config.toml
num_hidden_layers = 13
hidden_size = 256
num_attention_heads = 8
num_key_value_heads = 8
head_dim = 32
intermediate_size = 256
vocab_size = 1024
hidden_act = "swiglu"
norm = "rmsnorm"
norm_place = "pre"
norm_eps = 1e-05
positions = "rope"
rope_theta = 9720.0
rope_fraction = 1.0
qk_norm = false
attn_scale = 0.177
bias = "none"
tie_word_embeddings = false
parallel_block = false
init = "uniform"
init_std_qkv = 0.0412
init_std_o = 0.0
init_std_up = 0.0412
init_std_down = 0.0
init_mimetic = 0.5
optimizer = "soap_variant"
learning_rate = 0.00466
beta1 = 0.95
beta2 = 0.98
weight_decay = 0.12
lr_head = 0.00849
max_grad_norm = 0.5
warmup_steps = 200
schedule = "wsd"
decay_fraction = 0.856
decay_shape = "linear"
final_lr_fraction = 0.0
batch_tokens = [16384, 32768, 49152]
max_seq_len = 256
doc_mask = true
z_loss = 1e-05
train_tokens = 107400000
max_steps = 3693
dataset = "wikipedia_en"
Each number is 500 + 40 x the weight over its row's rms, rounded and kept within 0 to 999. Layers, rows and columns count from 0. Numbers have three digits each. The size before them is the row's rms in percent of the matrix's.

# q: layer 8 attention query, 256x256, rms 0.142, rows 88-108, columns 128-255
# k: layer 8 attention key, 256x256, rms 0.138, rows 88-107, columns 128-255
# v: layer 8 attention value, 256x256, rms 0.15, rows 64-95, columns 128-255
# o: layer 8 attention output (transposed), 256x256, rms 0.136, rows 64-95, columns 128-255
q88 108:496507454516519483465504433493501489562525513484480506532559546534461459568506512533502483507519555516572522517531482487455478473460520474461492494487496500493501501490504499453553475427476603479473564606577483509436531506473489464501492534487515526532480409536496550490502499502533549559492456533524476501432488496436523569436480507492521539481367566468508524515459523493527539476527
k88 103:496482526485488530553513445541492467556475465472570507524527518549503557475566481480483497538466488469554537502520614503490468505508481414496484502562535476486490537456440537514463532530479465513445593496456520518484494544570486508514565456518568545516549552554480460532500442491423483480452559491523473542564511456515540518545364498483487518532573520542474477523487504428463481464464
q89 101:488543485440520514507480529518477525425532518496429515540489515463497467549538509492506448526508530439500521473511504541503465534466522512502444425537493524438516555425501430519500518560501547502505479509534510545449470472479527468505582513496529493490450546487527573521498509491519422545477573538488508463491573502528537537484485568582498470489500497477459534482478509487537457547593
k89 100:543501461504497522532498570470516484508464508498550484488482508458506490504456500519446463512588481453459474444507515430527484516442476555437483397541522489463461493508517501468516459488477571452522431509475464425472488446522502525584544483477474493514468528540528502509537498516520436493482551459544577469486497612479537532538453561502520555558528475498496435563524539481518569477438
q90 103:457510421585412455561586521448494537492444469512477574464520490509488485516530513437534541437495536595477465494510522481460516478530505517437525582446512487500497571507464549521470536491458533553521544535548470530522425507520511488429513594502490535499531464507478535487458501449442533493512481445479438518526481530415415518482547496464547572495451467547446541482514449487496407553441
k90 106:534518582473445493457466529536516538483494467497479502581455465461462559483575452507435505437448522474526567545492560523539478536518468526523476451442539518513510513519540541498450460480581512542466531418472537510474508463469517549491459521560424517560549438524449547559474469498462521477523481499537472418503539541475478453540450558501474588501495490519494494482430490531465467547505
q91 106:493477514481513501515510519548446541447492448491442524529499606465520385567515474631488508467492441466519483538488523501512486534493465496470507531533506500487557539484473555469484499477494524526488525538494563493530493543517484430410434478506556453538494460512432462441466488506496466518432526494473531518514522407422515456515540483416514618498462418515575492469476567519504477496513
k91 108:541459523522481497514497497505487544576448480498550530475620504519561557552442430446543433482583420464556510505396471564549471484537476512519532534517487565556447453523566493455414511451416456543476566465463537471583432526532530467518549547519511474507564447484491488574497521540579496542597520496539484486461579493446511502491498520483506485476488580470519540488442575530564523535500
q92 108:504493526435516421449500472505443518465495483491509464514466440435488518435520448489496530518572538462476538513414494555547485435517544519607491546488494496447487548473496425495475509480545548489469437423500479485427548488487498506505506516501542420538531533496565555542479512549514582475530503537526444451532453481520608460547499458510471496577469505455491511449533472498408521423500
k92 108:462506486496536529472528528544468525466520590531481456505563497484443553533455481510481500538565420500552533478536481444444487422515481534422541590525548527474522535471489517496484485415412464523495449489454512490565466497531407522514512483562464546490535496545479529546484515555492487493528517461567505524552442453551472503569458456469541493510506507444504428560514467487529504545472
q93 105:542424469544437448464455454494556483510430382450466587497536476535443517530460497449423508521580465519569457539517522504481460425485441495477514500477448499499518509481545508486509521526531471494462517535584473516535534456529498384501404551519444499450588517515492470498489483458495498503453479488484482545461543531531505536475499499444469431489571541534463572523548435501471486470484
k93 103:515516521580552539421494495532481416531437489467582457508501507482493500513545539479440533499470502426466472528529554586538422504483544490505484545522582417484489518503523527532395469473524456520457550537485517528436524484488460494517489479551582469549499549571507489493493465483430536496465551507540482488442443531557458531435513503516517525467461515517456544474442501437468489554584
q94 098:481518550454535500574490452491509480469535509507514509488490533516377523519393533451532494483536500472511525502453454565454513516454468535527473477566433431552470466510533458519458500674492466501532529575512516548561487499465523493538550488519553523461496371523496544504497553459549478492496511495492433517477473507536523540503481536512550531466456515494516530460539498478496505498512
k94 096:498494594539520457514527585499558395493508460524512495521475406498528476492515489534543519453567462466439481481544536490499541457465491462429469415546514477467508551390446490508543555526523525492517475610511419437485497541513553526498441416527533450551479465427526485534516514519573491463431397530448509478549520551480529470519483465495522495581504515503508534482474576539473492561505
q95 103:524556528545522501493514422513473474571437389574527491477389574468491588524564498495538459510491499594584490477469455481505537529463472422538494426577489551524517492577527507468535503457455478479504461457515511504586535520547505502477498489486484519497551443461479444498566483543439466469466440523478503528456472458516493582482516486513521468527473497473491503511503583480470495466565
k95 101:492553498534471520520553469495502507521468537532514542528477476479471451441468446478432458480512481452421524493579461570499535571575478522520410454518477531515533555535524485491510543554565505452461488500475504468505514463545490449478507524490537519526540440572542537530501489514505500556561565513482572494491487451497541512519503469491504541565523561481525454528499439529428406483541
v64 105:522457562513543522485472509483508506547537528461488497479473537541525549595495492445493542502443472572495438475515527482489549542548457449446492482549449544525472541529534471542519431459498509443497489496543539580536459488484501469498486510530515568437507464519563486559613514452485496476514462461475490510477475437540427544462512481481578462530431476535471523469478533493511501463524
o64 105:428450504501512490478517483491514528466543542531497526493505457438487449496456463546480486539511499531573546473514493471457496478510550492550506561520492427445483554565512458536525485567479463536454504522549529510450539484442498502462537504454576441557425544445491534506485534525530480505574487509535470543479554542442584484507535417502395469517528471449422484516476523558566531496432
v65 099:477546433461534487538563543539522541558472515516474455539451545531469499517408489441481461505453588481524524508486458556462509495520418452456482490494509419554458533550506493536532444559477480507478515549484522495563473501481424494515522437507417514493499477474538495523474525539472484472458493481548505573504441458511498488526501489532524484499527440474554507488409488473513449472447
o65 104:470451534458464560554436475494468462517554501486474547527447510527562505425549413594536581547552503504521503511501520447462529494536534485510543502548482511515458605423488516535504498527494548483422484492544502453450509465523563476523490606474556519519487572546418503475499437469542577430604485521518486520537527544467502585495478490526494490496454520483416567471537486523587624500560
v66 097:506464523519495485486514520567516482530546507466565479543454442518467492473562488424447524476472462439532482424520492459541522607448488488486425490489556466485518575535499484499541552497537465434497555474533526359475514478478441507475539506494470466567500510591504459494531468523497452476482526468510490470511548534516532435454474512453533579479534511456538487508526591456488527482459
o66 099:512556537487492541483541569466489476470452488460505505510515508444505461468440468555523503488469507581436498556487507499520448456498541484452580595509497561542444464504562494516556490558453469539586448420467556536502458485541474455441458513515579542575493474540563524543491519454437521523509446439447487550521461478575474447493548520456463484507487533519519544439529555458501420578478
v67 102:529493480536526484502509519475498443459509499487505559484485559472514463481510512481501459474492537605496549502522507546481506457512528432427518507492529564520490456532504551558474558464468478470488525474515592446505494491490482537512500478436546502507558547408584474542499518483507468533503412484491586453570519450477454537433492530540426488429499514512536473470508507544506461492454
o67 104:506495547509474570454554493529441534439555475533467456473515484492511456377469495518511535448471453552493618437521468519530469545497485527544537465542392472489458510443464528534528551540526499509581479533526527475511521503580564560470494541465458524472510531411449532552514484504508451513526520512480431569506509425538518489472573418441560450566592490531524535497566472493497468490462
v68 105:557475492489544450584490502439521539447508489454454532571479572490480553508552499481496522459498501518527556604518519493584528533547467540513541501530611528453466493517526533521439501496491442525561523441433507503540429423511525508487518457535467473515460450466458603535526541487515501464529439518437501537536521513476542411488489536536625524443509541525436445536492477576484493440451
o68 107:523508404435545544447555480518478529511560495485578481434524498497537545451451523582509480585529457394475511501483473521487494456484452546502521492523513446467486501517495528473534431470476445448476548498564513517516516540438527508538520505437502508563448567430537494479457519522477495469458472552545528528516427453543501502539516521491519414514529434532480540522471552492462527492510
v69 107:467500510554578463529517493472473517367592516501453534450478557495491397392486567509506494492474528462538433528492526441533497475557547491542477583469470518430431515541545489445491486491515540473499473515494546518562536528527496496503432503529489498505480522540485516437490483523524484497457391446443550458568474480601580508503543517446466562484504510489495508510511463450434530484513
o69 106:447480528455481496576431505535529497508447487518517538511457528462493498576504505489464504476482572469591496518486535541492565475510431493479467422490481550489511539471455535500513528412512472554557561511448573521537572501496555534502474527596481501538425459492479485570517594462491498502538540526551503500539544574490482507491485477517524472536567495483562477511506495545481480453499
v70 106:473563495532452498490474501509541539526543518527521493464467397523433516524526510488484497516487468444522478464517456508507503492410526486553462517492474564438579470550520462431523530542517571527450506423467516402561500518488496528502507491459481493511469507489533490481522532530500563517482516474545510509534437551417554498429541503551524474434488470455549547566435484415515538518455
o70 108:526494565501543522513543592446469457510427483556443501478499545495561503535459493503495512490516421476491554544517616435485471487510450552480569480517489505521555532419564551552417560437505527484499471436493566498491518539480538521498437530489438516440440512557499531477467493464502432555493508434461508442515475521513452436501493423535487514524548563495532517530513540599463454529484
v71 102:499498541451572531500487524485484515464472519441489502465565503502478485516473544532519477559499475486565509540500513494535526457494481449445500504516458607541548444500448486480560464536440450478453519466457447508540527502526473483502486529511484541566444457466467441557482498465456523447527468552426550532543441445538532458617539519569474470544500488526452502595556492546460499577434
o71 107:470562493464484482459494556552469431464526522506470447538432520578457545487575424494520477488481530440405461471433445513455571494490502455512486570502456498465471537492487497530428510444498572497500350484556536519482527494473504501474500454510480441442596539485526505480566541504548533530542516547482445504509483499499563502490536475478478485445527419533459408555438465532463467486535
v72 105:539492496494588475489404563505475479479571492472411467464503487514465529493541525492536512429564510482532496514538489466519502513519498543528526516515530455460470539509475499514544518523456526522493532520431415465544517441551526469484491491424523504436525496492469460505559512545487488415477511502539423541492423577423550585555563511504439480520503462454454585560616509452495458491546
o72 105:447434524531455396476510523512511500462473481542536453479504515470497519456487523504513468465514558499530381458522536490478513524474498518448506477416540552553550459519453422511492514532539481444503439429554488538461555548469502558461446498499458449511506540517585551557472537468514493492422526459483640383539508551542500476470486469495500458446520460520450530485496551522460493448476
v73 104:519487490516448490496505510481470551483535508491526551484491444555486472557499482536536485520445437482500474521548561470465505511522416438424516459498407503422487433511486598474542505506541491527514466522493562532458536452490460502455433487444433527507500559407479518536512526486489527422481490483496466536472495504495471530475456561512494485468514489467476491548537508549487536577552
o73 105:549532510478458526461488487485448467492447534483482481485519543513483538484478505493533473582512500473502477524448409515543498476529476469520431576536450566537558507490547405534478533494485541564526523451448461474484541562515508451461468487531554587457549443498465453495478452471484534477484542549470501477523551483491550501475423432539472495503557521479480453494469478487511443406543
v74 110:517469447462473498483545486454490474459500518547498473582513452469461503482489486511547563420504490481466500537497469545505438602462549526553421499535641552459498463508543520486515486470479447552473502509454483509513433496508499535601483492477495455565552408519494468443520488583583531496507510510443520512487508453503551549442466528455545580501486461482575453491497474500507548502536
o74 110:515512523517519518473545477489425579487479434480522497488476499464517476484536550560523488564452579523566478457498525514464466527516473529502530444474495474494513505499477525496539491517493512516535489458517516519552524517584550532525541500567426556465589545491529577416452482554497477493477492536486495446515524456529520484540519555566429517445499516538510509563555486499450500519472
v75 105:525511386550486488533511502545527414491512488503480421490529503520479482455486458427519504541513590534444526515537497554513446490511512537447532531575556543469452561518423527573494503514537482556539544580493487498557458493511532518491512527478439513481532493505522475470500487531528479487461496510489454517549510533481618542455561507508539505412538492460535567376513467458549532517466
o75 102:466501587581552521481462513452438557528465483473487579482458489505531410544466476497564550432487478481541452464541456491542492497477479508526541404462499484552468435434492505489536484504491507435515545434520529524469504438457544519502522531532427515543537520452445514492458512527468558502491495440496570471483487453450483525450509438431474486483484509544493605607526566470467536560425
v76 097:536465536554510474573509545430485533517512532477470519477477556566480500524596458485554462502462457543559511468521483445469546479493428567453473491461497498517445505490548509525544498476511410537500567456511528485551455499517516407455469522505512553519532526475488575543533540464485503546519521476500581435472509522552425511543424525523519501603495519413485512553478526513509472538522
o76 102:526622452465479516542542448547539444445563546567434468509541502498540563491467540558464543526540558494510531552477466512435499521508497492530445494551446575504361503444542472530508491472480515545448443545605499449465556528447475536561522469533526521469476433454518500514503487430490463509522483469459528587557439505473513518447523497490465490520496468506537509449502528538520541450439
v77 100:507523554471465494492471516475436389463477484502524528495499491525512506493478549523465491495521465443456521498483535525566582545530510548533490518529495475467435518477510488460514506498498553484510471522461517512509480453523534475509578490532496492446548528501571458541454531511532550529512527500523424481513499454451465508503445499521422419499546584495465458495455510440541452497486
o77 104:466500491517481513515587499450484586486510469566501490512494513463412503558508517469522457450472535501505466534542520553493490493469482426480477484434512478458451508497608510466440447476482510504579550509563396513468559538530535522463496480457547480536454453457412504510524459518517453412513518400500495548534512522559495507529552527455523531527483522490489556561509451509474516533498
v78 107:515523508557526525434516495596431472460559507448570468532541535442503525448502489508442610412524513524405498460492497545496468553471490516511464497512528541470513524523465525500499449507446464532534511556425485493503517564441490553568471441472498562534554509491539486518502443482524480471508581524477475459541494484495553564529495449502478499553530493548509539432498422444513519508571
o78 104:481442525500444482515452433469555469507541463444421569482438523530491465460586454462562496480435469533569493453488508533556537479498512545469481466460446477534433444484475491479595448543556482525521451517512458504578484471513502533440527515476505490473543569554462506532530521466526483561427449439518519522445462463482515393549487519439467451464461558478492468529535467562557477478505
v79 109:529468569458446473498538481543482440578449485490475459462438482553388570506508461524520488485499496497468500456503517361524486508549483498506448469538421524492488510450527457524509494480476497424572444485537572560562546544530485511478423478595521533543507510476455466432557497456520486514390493531442538497564554515515466520524433482449503512548507481485457515482479435389470450538536
o79 105:483506508541448498519462542490462478535530460468532562560523453560517470530477557547388501527547499515499505483481430510500535512407527477469483502464497492484441404473521521547589460475563461570488570458482496547495524501474493476473466550462482524445390511569521520506423496506483576560527483512506585473549497506551552535509467493496424534520457529419477509575515501510499578478455
v80 101:497479567534492519493476566446546454468431544485553504515487483475463494489507424492431528500462462438474503495503545423525463440553497574471488526531561489497489497530570522529515550530503544536521469483513544440490508491539593525523455517532528432572460500553484476503432547517496494431496519508504476497512500586549502557470515457536542529531549533476461506555445535433482491533470
o80 104:434498545500554487546445485539443567586535449541549481509470482504452486542526531544469488435472540533445449493515572481515492470461537521537506483433555525499456501472487506475495524429487491459544532503488567498536480478419472496498540519523510518489418457493500557484477453546497575489517510513445452459555463452503509548527478488449463528473473541517495532427426583422541512489549
v81 089:466471448515410504487490544515557520463502497552397559459476479466477496549495500538512447483467537439563461468429493523482554441444503575531476570503478487547539466543483478484441494467390481491478546414546558483444508484487466533469441513470485482508541494432545452505526529470471468536457452516529446511426471514505484461455561534572567507441495539537564517472527527443607519461492
o81 096:567530490539481569483456527515455466508534505499494467514539487461464543424554497530509514488550452481523499533482505478467437481588486576481531499525586513453501521519496536496479514472500520539464446482530505504543518503505550543491504455500526459518429528482488538441506483529553473538532564560508633538495575539497483477535572476594429554432479498482478579472485575423444527515513
v82 097:451401504514522513489481470565461508504542456527530487505547496547468477503516582433456498541551505542438571464507506485503511492502555538454537475583495525487460539507486546482468495442544489436570521486527481493499498508509558474483504545463569508507487481523633533556461514504534428491474501517463549500486524469577452481540509419513506492526512438511528488488558537475565507503504
o82 098:577494495452499538506442538458537542465541497495498543521489481487443577465534476439472533443518487582487547501469488657477466559459574510507506508459489530528474555470440515533458403515454493528563507461579506588508435531607562508500511467542453521476478504498478494451515475524478467519465471557511460578453442500449555548480470539506485473490482533437482416572502494469510549486465
v83 099:484572576484502513429565531472535486557540472487448527508453536537520448494513510491457519525513478518515495503574442498478506473502491458514486503505443483452519520539489532520567524495453502480504532433484536510567501498548503504460457509448529449471516449509489474503484502469524484463501418480528537536583474543380472443446460506478504454453580506467485508481524492496477461525477
o83 103:498467451542486449505465535509513422514444454487519482456486579509599516550541536464490515510566517534516572512525576533528483460582543526537549500526487563528485480498554401571479540520528545519532533479520510450479522518456475465405522479497405490520366444490479521499429494509432585525524515594480537516491446544515452497517549539483509461503440458551483487530425515461451531485481
v84 094:465501544511468457448457538496494499426538521517534500541501519445447513493502479508576553472435484430477538514476489487439480505511549461518444474495482538391520487482484542491504457559492519506467501482420504464492495519578525561489530535438502406467513471432466559442545542403431484512482480506494458578519532467503522496492375518485542448495518517523490461461488479502477451496470
o84 099:530471388475488508557518458452481506478494415501485519425451552538524434490585536522533384550540488530584457479517442539518527455451542478408559499487498485475462530526462532468520500561484442541486544511544480453473540550498497459507535472509543516470380540437516480524515426547505525502470467492470547491482438561532506533491558570473446489545489495502543476468474504548545497516505
v85 099:477480546572515525536510561530499512526497519476455521465496562491468513418521498399464480531402535522446492426603460368515503438444450496528446479455579481511504494484546538482561534458508464576523561486533455550510559480510593468444530455536433516407493515507498510572431461468463499495607503502521464504503420483504511464484506523525530549458488496503543480450544461450488509480482
o85 105:516447419432500485476554487497501473487550485516461457483532441560505456510468448577553483462519485482518485567550563546528582494536530527547549482592499581491456515458477499571434482488522484425508502449496484507536464469455446502502456460518506530509557396485480465480489512446474443528537478511496535571503535506529544494473484526470549457530483451455491560576477560525552421535506
v86 086:464487463524529480516564497550483491481451499487516417535562459495467548466474528532554494518517488572457495472443499526491437578493484463529500450512543495543491480473457551508499532525447528573444489526507438491465492497471494483495539499451564600441483546531520562493463596485501520508435494500543477407522449532532510458441536418524497472571488482453539492499520542476470501493527
o86 088:530444504468483536468515503516549491520455508495506534465439477452547461481517508499553472438519503519521502471472531454510511465494483519449477457514527514454507532521443505478490496503521415487517424465611598467480419507520489464471527500522447501555586596600521522476468492477508447511491490494521439530518465472573588473476472511399435569488457573618528431495550428524520540475565
v87 105:454584493490542451495494467476483435405480468550553561488488473550508455498528563461514477469515477522481530478481523528479559459559513505542518521462514579465490498497489486530496546529472506495456561418477454448481454481555575493507512493517528521501564524479530563502488484497442498459498476437571490494510530487488547460512470499517525424479472538458465493518511546527488429492500
o87 105:560420443511487502519438470424519507477538484517463432487490519494498462477496492540517554472517507518536507523508509499432513540486527462490503554514511493454617467495547476479454467512374500574451494613554564532525488511447564523551493499515488425471480427436448528520446497560558542514466534555478479516501449482525485560454574468481554448530555481557539485503507476442408442493519
v88 099:501492427449549562423553483506480460523471521442529542541560484403507479486477509530555459479521509538515495482477427546442510537464528459414502423583525513495577496550499487495509518511517454522425543501487524500499481482525520479545520409536523571449487500525532501505489525505534500511496512583483544461446537457506421485459520460488445556502513514507504457501496553508542519523513
o88 100:513500550450547556451521501456526620551562484511492492527473448526519469448562505494524552514494502529475477432504564436520433417550498499597499510447447475493462561530485458509455501487502448455585418504482476514553508448506469527458531506503503415513506491461443475555454462509471469482576445476492472511546486473484559512479486571500538491529515491524471510536569479503479454489484
v89 100:443471473500490550490468549466472441489532440502525526512506525501511399480490468465481501498539493426453560506508574527536461550578593490484487546538576447538535583448523536524491496478507528484544500523484505526498511486495452504510479485562425514481466484529466491457501514531507511472501555462444478494546519468532565488499513457496490438526548512510530470559508567459430537457474
o89 108:467547533493536573469563588506507602489460494496537477537462544458524490534451535484525506542492505512592416523489525460567492474444449430546479493561525464535509490566458461509586560539545525489500482489424535479452456516504540544439499510497484542464626496540499567447534499530493563462497438450487506515462453518422467496539535485480529456551481540544522567450500482526505528489457
v90 100:545490438554460568522549497517506453493450543515473461500541525474502534432534477511521544453546536550600566557513483495505536504416539560521531498480501540482503531483572495570488493501409494496451492548489417480513505421485554504532487481508521486510442451468513532479443535538530484419524430508465432471482499531493563496467556556524530478493497550464533510505515514448462499466502
o90 109:515475497501502418558454509474519561462506492522519423507474441447433484523481476463520464452462451533467402419563529454432476514525478471496660421483448453531505411486478507499443479411469471451547477505543556523526468473519463545481514461486468543554524584472515543489424589528508504572517531506476571498494438493497454534494515511477537512469527407573443562532498563496518454485469
v91 104:482361572515567481520457552498575531461479508496548533438508499556440564491518486483528480532454496480530454476517524491559560493444523525460465433498592470545495543497473511532530487460587432556569522564485469560545499555598515538459508467544481436481525508534499525543484465528486480463568518490527527553552504514499516522501501518481552531471503499479542494489525584530465468508530
o91 101:520582477436545506471446442523485492563550446535497463543530491439511411521558454473509485501547542593544533582463512515567446550487549506477498520491534547454443482446548465480507552545463553428498479474486531508479523528476505504476467518511568445578471486477490436556554454580466612539450487516555455467492533485494494485468479557538482475486538442456534419500486562461523520512517
v92 104:500501498547586568434507513527468509476489511453498508500519474495508605460583510441474495554538511502490512495549488523522421493494483539495509475509555548512513490486463522537577477486502465500468537459483505509549501522500526475587518507471509559459502595442499409401520480491509456509538516480501558538554517497521500490514517491509468469505471521586516528389532483410531544541513
o92 106:532433520561477467503549476474422608483526520488418516497426507504516420507469468543518554516471505499459500448524515512483596523515553519460454523474492463479425426501453483513565452529476500453551477505542552477487458478482452568484474510489518455548524460473486568518503507470494573505461455469536476446460509514475560469543473519541486477507460507471499550583526489512516443482503
v93 106:486485551495556502526497522452522502428432473567483501459532544521534503486487531436439496495486566511463539536572543522458519526554541491473557498449547528539485542451434494541487522498510461486480483505567544505478485446577517388426474492520649548451525526526541470547517536463480476513427460481523497449536512466523510518513450547532477483491505498454555527539533500477502405486487
o93 109:466511436495514480503452455521555523441520539466510521503569456429434505488525505478571488493546595536564488513480577446533412537462447546559518509535398456446426534536507490456487546498500484501452544501538542495482499541471545523430482501488376463569367529408454547544501431507460524505482494501516496556495506460572541474512565415463526497525448451524455433456445521556528570446509
v94 098:546493451461448499455516386493448479417504483517490440491448448596475520470497482503473513387508486546550523523540508510491494452493486479520575446501497448526523492460520520521506402513481516478523528487479461572580405505477509495526543497531506489498483486530533453508495560492489566561445516494483558495560470484567527575489494500531349543479465510453486436487494545516503538437501
o94 101:393535472436499538574522468543515504511525523523496500497488497412543481519479515532489580438527526552507497422534502452467503545505468563449407512494519452525449508451456566503453498535531500616521541521497473515459503512506490468476492510516473493527391535492463515358501523453500504459391507539480506502449501500449501597483531530504514478549517445520449566530466413525464487504542
v95 105:512450534486506541502548567457483447532503503512535523525578446509490407470551484517462490485492551498435470506514483459495595492533469559483505572479503513476516555490560513545505457511537524468531479543485487565556548534448541488458426532555492462488500499447500538512578506496457495417500524508513518523528541568512554471411483518491519523545512519461545461546496496485498482442505
o95 107:479553461473500498577465504475472446456530477473476535469484515521502460504547474574472505503527502549528448560486492530490361545492480479454527460523509496495503504479502467526512520467530491440476555440586448539470515458512455471586423483485606561383430499495511497448475527552502530518515514549494437431533516424492553534542543550462537479459572493474492478472471542510500532540439
q96 099:428509528498476523467521475513537532496458501513563527517489466547455471446518491448478520508554544453507502510457444462584578431497417522481549424500488487449530465490506543514499526493584528465439515537427443388549562464458499498491487488513537493538494472460536445506535446580597441452551450537598590524501443494455527447543507472490515510540524500514468554545472521515533553537608
k96 086:462430505469539507540416481471560436559519527481448505491465523490453544432514513523465520487471529503492535564476524564488446487493506454492479516469477442543530454477564488574454525518508531560454517552441502508528504531521535567442516501487525483490489522590453528523506540510451480537467515521495507528513456535518508539464512388546507566475493571444494512502466543520517467466501
q97 096:533470528522545531476432506446531471465502527517441489550517475545529480543533456505479506530478454468536524511528441559471484559521499549569467554426482548500605508551555458506475542526522533496495470535527441463504542494473492508529477466502470560464551580453489558494498481469405457478478508532489542514533517464464567577425531532532520550413468510459538422444481495547527495460508
k97 082:487551601495528427547453474502439538559464474493515503558451527456427474466500559487522440521509503468453450534519501504481474513604504551485512502570462431520504492508470489519535531503516548421467505475485445463553526583451470470487482519460549448496441478613555566492466497575478476473553475481488484490514455507469461529459497500514522532554520543415413480499469482460488453541486
q98 104:461495531517515567477439548521547473530482509501509494451485539523474506516499591464471498454425439510483459482487507513449528522502519554526462447535499484524512481530557542471531482456545643512470478493518460509544501548474554417421475489579450462514548485504469453543519494481454516548520529538428526494439507479494490483543491533528462512438566415477422430476483453569516427445527
k98 098:529423497490468460447443433469508488535456499523445491553543422476441514470496576448419474525565523521480496611504520449551571486441539408479519555466475482556474511500458514520548462503473519559402585466478520525429561463435489574499521546460510474502444500543509532451500540393582515484515459498529511424492463567429538543486456504484511517431512574431465492491450500572508494554449
q99 089:516537476440564523493487534471533460456564449468478498515516544558567501476586429556520642499527481515529465516587515547448461514469496436502453446508500450538527460543503517542531496476469543451512523562539465522554455497485542572464491533522497500549541450415504508595502539512424523512534500503552520485453513506364561494449452396501486526468517513491471436508476462580537541406490
k99 086:512502531542493478552546574514516493476469530411504517456481499551631520469511490536495581502498451532479570508475421499446556542550497473443509502454512461466487496486499551490524459475438458500510533524481547463498480518510557442514498457519502486517496416557534501513513514477520469533546497520476416416474543486559436580498456507521493612506474545487465503552543545516494456475465
q100 091:450528502544514428445459454529522481475408508522450523456537450479441498544495587423501437498455447563446518462532458475516446473518439504537556550437518516418509518497499554550488492505516532476479523503467491549502497455513452490627520471536486460522513546478473474509436449545518556522443586438526521501453434511538466497489566510500545485490474549427546499433510551453492396489510
k100 102:437467520591492489483513526512497454505432468528505523488490521488537488474471491478517524572519442526551518456601516489485647508507454497556551524461521478505476504502468492605484452490492552539463507476481461474442480493497471559504501479519439469464470533500463474525546534527512485481545541454576509508555488467413503481520537466422494435469510492516495475522561458566537502523477
q101 092:463544501492501495514495488566573356480545514442438466509510540521493504525486488489486511596479497526507507489502497549515497528549410460463462518543548479468543445451554538532499480505551547413490511448535470398528508529499525455520521455540466524462449481519519411497491513458434572485501534497506575512408521465466543584528536505484475509472529424465481455511473503549496492446534
k101 087:505566532593512530440479453384501424461479507538450494548519474471464526482471510470547570585497472495470516558529498485506539494482486509533513535462477459474544454510476464512476516539427514536523573500460476575485502507517527549540441476484540518466436550493468573535560481438558419538532513472519519434496505518437481438529563504525499515481487584529537519512479537499578456534495
q102 088:518469538501549451549544478515479457501446504507499526435439445421501519421533484530483491483509503466490545459460446545514453504526529418438507523530469467517546496501484555502513497492503479499534487458517616597491527471599527536555527496536513469488545489495441478524423448482506450499441526426502504505568439593434516540458464549399573503514573532526521603484447494487489457522495
k102 092:473575498505477553572532495496543492550486468521525525506513492531465457467413503479547548482442508522434474480571482490526465425448515502518511486514454542539400496497473469460508536449545454538436489479510530471502506495438456504454472509493550532406523559534494489493546543444534522476563481569533508532526512432490558500470491530533428537491525501515522462449450469526449487482476
q103 100:570537498499535481589454526467478466416430455511491498468479588503453531495515530478443444510517487452460519401412456494530544565526448514486443592442500517449487419482494462466484467461535528448468481510496549462491528510510492526457485522498552456523484436549526463576499529545463528478509509371458540504481510498545504492516511543485469481498492434464515513521482453498481472495516
k103 099:515483522577515496468503371483527427500445529542504480536511495493443538459484494455487587512471487493547468573512550423473542495440465483473508524464498526507488518540578520550512475548436579484476550461503556571471532402481511546477444499562525452496391576520504535430563505492562520535523517579468450495542568515481455514475475537489447444485593487468531477502396492534470550488461
q104 094:506479530521436500451458393586534447553504487419553510483453444538490479499471491528506476484463498559508454459478463535496505484497514507518536454512513510549528566509465481499481577477507444535475517479538514532524513488495440466505526420556539531470501556474488544420504532485557498513481463520445479497564545489513442505550455547552566479453513515500480495479474536530473526540445
k104 103:549548449503546504491472548539513522529472504465537496467497479486556537477535454543558548490486479385454480452478474595539484502483496419430470469477451563452473538485525462468452486474486537533515445539541501462558478486548413488412525529449483439489446457501465451566522499549506541555446494515527469457503459514524528541537555525520580532491503478559569505498528496437447464465519
q105 091:466568488489485464525500498491426562490496557514519501434542508481544500532516430522519545554446526494483521508490534462493539476515529510521530484498461502520487437582554506582559562523487470505512567553452502542493457515535539497530536466468523533488528533487526543439474454521562452509539470478527445555530490492502481406471548496402415450486388533511545523487535547529563512575506
k105 088:516498423484531531545522530474475447524558551413532531499505451409541458448478500482498494500471538495471512526471424510487430520621524489506427522534619490493528511481445560485518503584606435546508466462512522482550496496540501461509570514526495527553616480531504506465440402542543499511459536457446533501515462518560556458451404533490552561465466516491524543549512530473473464492436
q106 087:526572484514470530519450534516491560463581452441484587555405535532491509499549489573522529519473509475451458458476529480516518518499571536466464496489480479520464406502535561468496460469538460521509482453511555433450512563472465481521440445521522528535473372441522483487494502530520498515518539468480488571490593500477492482503522496509428600518471490540442530499587465490501514529502
k106 089:516524512521506527494527509562517549459427478560467521486479479537541452426454461466513520441494526510516524575508522508522482479447521519458486516470531505500395481465478411473494336492545510521502518481532438598592502521400525553528491514439588453521444536543501501503499555497552537547490447464524563506499446466558527502478505482512508450496538492481532489513422487520509483488540
q107 090:497471464482507424475447450456482493564506554424509517477508477438538516493453474503584551505525508482511478514599509484555524383518498559565503395596476484523525536483462445564486441480504543465513519462497467503498515512515492514436488479517462555510582512524541543526553558469507530484530496502504469501490459509505499502475610435512453423492520515461451459512483574479514545560455
k107 091:546494448471450524514489563484423463530559514490465507542451594525541469587479512489497523497492482495471578487491503550526496503524497502456482458446537523487471541491525453540572531528493414459579391549478478553597465515446481451527613504527471506472536525495506482512394510465415489496510559561481561571461515479509514475443502544424534597506490426591548462485509454480446466471398
q108 085:530440543543543493488532468444490505469524422498503551493524481559569457543519443576540524524556587506499535491532506451518485484488499511471477471517523476447479470480453508504512467518565494445449494466509566514506559535451448542483501501512544491425559516501498535490489471505521445485502563438492508490561486577480563509530475530571540496508433432540551518539513493521580531440501